config.yaml
num_hidden_layers: 8
hidden_size: 64
num_attention_heads: 2
num_key_value_heads: 2
head_dim: 32
intermediate_size: 384
vocab_size: 2048
hidden_act: "gelu"
norm: "layernorm"
norm_place: "pre"
norm_eps: 1e-05
positions: "alibi"
qk_norm: false
attn_scale: 0.177
bias: "all"
tie_word_embeddings: true
parallel_block: false
init: "uniform"
init_std_qkv: 0.0799
init_std_o: 0.0992
init_std_up: 0.114
init_std_down: 0.114
optimizer: "soap_variant"
learning_rate: 0.00543
weight_decay: 0.0
lr_head: 0.00863
max_grad_norm: 1.0
warmup_steps: 200
schedule: "wsd"
decay_fraction: 1.0
decay_shape: "square"
final_lr_fraction: 0.0
batch_tokens: [16384, 32768, 65536]
max_seq_len: 768
doc_mask: true
train_tokens: 152100000
max_steps: 3988
dataset: "wikipedia_en"
Each number is 128 + 24 x the weight over its row's rms, rounded and kept within 0 to 255. Layers, rows and columns count from 0. Numbers have three digits each. The size before them is the row's rms in percent of the matrix's.

# layer 3 MLP down, 64x384, rms 0.114, rows 0-63, columns 0-47
099:143129115133086081129122151123080142120136134122184115136101112113129128125169117139104169146137148125106160135145126129096156120108133156146111
103:099130119146122158090155165145109085172147152159132126142163187119118118130116113139095138125109118111129141172126126126157123134147155125088148
108:134135110083101143135111108162070161074122133102164130148098121090136118148145125124125104138133152101134115158123159090110150145113113132121139
102:113121150130130126151165108102176143130149111164102145117129092122108136124180126113149117086151138123160087156137125157130120158149155143108099
091:157140150114131114088126159113111143098120112121176176115125173138172099152154130129135175155126119108120136156082127113139151130073137127073114
084:110144129119170099138148109103138159116108132147159095205108143147107154168134145154110124122151068162137162108073157125128113114135101076138089
101:143134111094114141143111150108118130093110152129181175137172122121159113155130148166117142157078108128189106127106101110119113140132118168123120
096:125138114132084111084059117122154123120128147146126118130116174144115158109117115109140110127143135131081168157100114101104144152129108100144176
115:123108129131136149141092101113123135158133090116141117118149091081146083112115112158118125107149106122104120122121159140099129140134091106147123
106:133162126105122144161094107174130132090131097112168142139145081147130114138149145143137134120102114101174105145125134130109102125101101172088125
105:101109133143101094115088127121114138100150161111149163137162129140107124089131092146133111124146133125114143118170089127096157179148096175104110
088:120112143128115155135128139188127119103125093112206147113144169140104130095130120167098139131120131131157135130062155149092096150134153084137141
099:127146098073134152093145126139116131138156122120107125091105134132124061107136112129104109118157127058128130155110106112138142162040133116137117
100:125132149080105095154152128144104144163136113113147112098168140070114056108125125138118130131149096140130125105142094093112115159146122158078142
107:109133122153178111115131120078154128095100120153144123122158111133136117158154104158149134167114114159108130103121139146172142147123142139095120
115:147149147142077120114091163093129162148120140138113151123121130114118132158096148106139153129125183148138156085153095149090149103114081135184082
098:088121121165130120147125139120086134119101160106145104130174161108096102116155127120114133140115118135179112141125145121162170109134156169117130
091:103138146149098115084127155127154109107114178144164150169138203070107170133124142116138099128109117136160123127115159115114140120150159118135145
093:116128117163110156121143169112081116180139172132191122155129123122113138133134122153133143139118145160192106123128121141155116140130110132126122
096:110131168123135084170129135163106116180109111087174105100144145096113100127081125128103093169121113091091136150128142096115140121141107066125140
096:134126130092113078155120127176104152100132120115194164153072122108128087158133138131146144129139117107165155147094129114067081131129130140114113
098:108141153096105130175089071146090135184107132111145152122081149137114130113129139133140132103137118116125114134136146106139174153163178130088156
105:184162138138123119112141124133091148145153130138104138150124137109139167140107145104136172108110140140139108085128088159141092127118123137146087
099:159151102102138152124147097130132113107079139169119135151178078162143114167158131144165142122111125096088128118154129149164158118112129166103128
105:141145120127139109179157088124127157107134108125128132106132072112131119145098127123153110153138155124101096096103142129098105113130120128114140
099:119099148094122160115147142122125183119130109139117115108117135128139114117156138138122153141134104112129066092132099114112128132087142118112149
102:129138145112162153085192142099132125155149100175130125118127153117156087114140132142123093119141113098121160123124137118134151122130094143119150
079:130134145122131104126165159069120120127101137144184114108099141146130132136180117165171140149127103122172136086101131127155116104142135176115164
095:107130111132142115163121189144141141125156098127136124157138072128142114137148107160121141147142106148128171107104110160087174121115126136096146
098:115116123189126135134152149132135123126196122156142169148141115105138169157122138110134142148135148137107174102114093149072127155161069172108092
112:137108115128153142143153102107095122138117168140149139129153143119130136148180134130128116100102128134157103088146092166129152111121130118116102
115:115115128130162135144068116128129087129162133161115107121152122123129180108078100122142096110148154089062151126066103160136160133125115139150090
089:091078125115128080111108120119146119141145132087169130124112120142125112110122178119109111154130151124126152090152101158160160132172146092168133
109:136126135138132122170122131143128146124120154096174148101122117100124138126122142107130144119130115143163126131139165164094126117136082141130092
093:110140143089137163102121108114142128103100151160137113132132166154158136114099173180117094106121105107199081147108106111148116137114123137113153
100:101114138125096087125076128127126093125146127202113122136142174115128159168130093085086115126109127089135117167110168155123125154112046107121117
092:101147157098136131133140153129138152139143150144149154129130149099148137144115121120126127069133109157083175145136148153098114133129121089111123
101:134117126093111110137144105104152175118141098125081140085115131156133194148143155145147141133122114121147075109161123203194122082105147149141125
105:113103112130150144148089154134185101109174094171135140100156130119106072111140134118127146149103105117068157149123127144070136111157129183055153
092:112132151113149155147093154138179106116174106118146064155115162097116169092138123117107117171131170129153153137102133157149121105142145095187114
099:129080173097135106128188127091100141133154134135138108152116141152134107122091112086089151132135095154152149109069148147125096133116107115171100
094:139139126127095125125105140220144130146119139179145150111126107155132119133123097080136160112087138094102119095132154134176137155119153120096132
104:095104129121124130126116143137079159152132149090181095147146108110099148115140093087092139116131102112150060155098144153082136156117108151125083
105:090107137159112131120126166139120118146133108164167112151089138078124134111161135135105098122114104133116171131153160143098161116132122179131136
101:132184143122140129086146119125139118128140144164142146105102148111129085101120130152163156145134173106116194133113150168106145099101122090156153
106:112134105136099133155143102104147092149134102123112140133109152147147117152129170137177118091134141130108136145123138159189145092117132141102125
108:138136099106142120147161095152097143105077081098133113109171127112144092110108129166166170087121103151102140118085130110149108127128155120150110
099:111101135122130108084096138132121115114116131102171118091110170143107126096119120102153097199140112116121096150124132114153142160154164152156187
103:121111104192134125140112104144099116136123140086175120146132155130103138118122089139158143148137095158130139123123173160121154153100144160092144
097:125134113122091108120151134144119141152097125122169144106121140128138136143128136137158153113137135163160088098133107179157119142123099115176107
100:129133145108168128132124158111127140118110157083131133151098132129150124116186129126102093119183129130125079111109181123122098144123099149105123
106:103111152145099125105133104110167162092120107156082174121112137146157155132117106129116124136137087134121144119105135148161130116131096116123159
096:120094111155144140134126106143129127159122161147161135143125165134132181101106153142106117144114146151119182114123134194115148087122153124157143
102:152147114156134126175147092132132153120142105159076114168106118094159137117149137124171142125111146142119095150119151167148125094165144070131131
102:112117094146115096142147118154151176146102114111195132144123120110140133121140135128095130128132099132114145146130161147062107130165185100101098
112:115114123117135158107141166123118126131103134164143135136181100122150083106156090102144141147128110127196091116157117130170129128105136075134065
094:126134128084090126125107157158091101144129074138120092121126167094139138098092166129121125128148126117136116127146107091188127119102139099122134
099:148153104129062141138114118148156110120138104115103126159132136114124106124094116144185146079117136187119146177188105115140159119117150110125147
101:142133116142145127131116105143134152105136144130162159170119119074160131138208173168128132120131124133091143104105135167078113132129143140090119
086:123113102169120163109130113160149114140137143089168136130124119154119127150163141139161147111121106122075095159153195128127112110142105126086175
090:114119162101114099110147122088134112077102185090169096119188123175117121150113132146118157161130110084148075142153137126105136171069075121071098
097:101151101132139126183114115124146098106154121091163130151110145122132102121123148163093137149131122092075141161124147137113098131136104185125141
100:146151126172141101131147143128119124117149097135114175157146160109185133154177147157144135144112150178157125110156154130113078132129139098133172
100:121104146155153147167149123117143131134155126119162106100117135104163187128126142109114129148153130119098119122105114139172102124119145089112130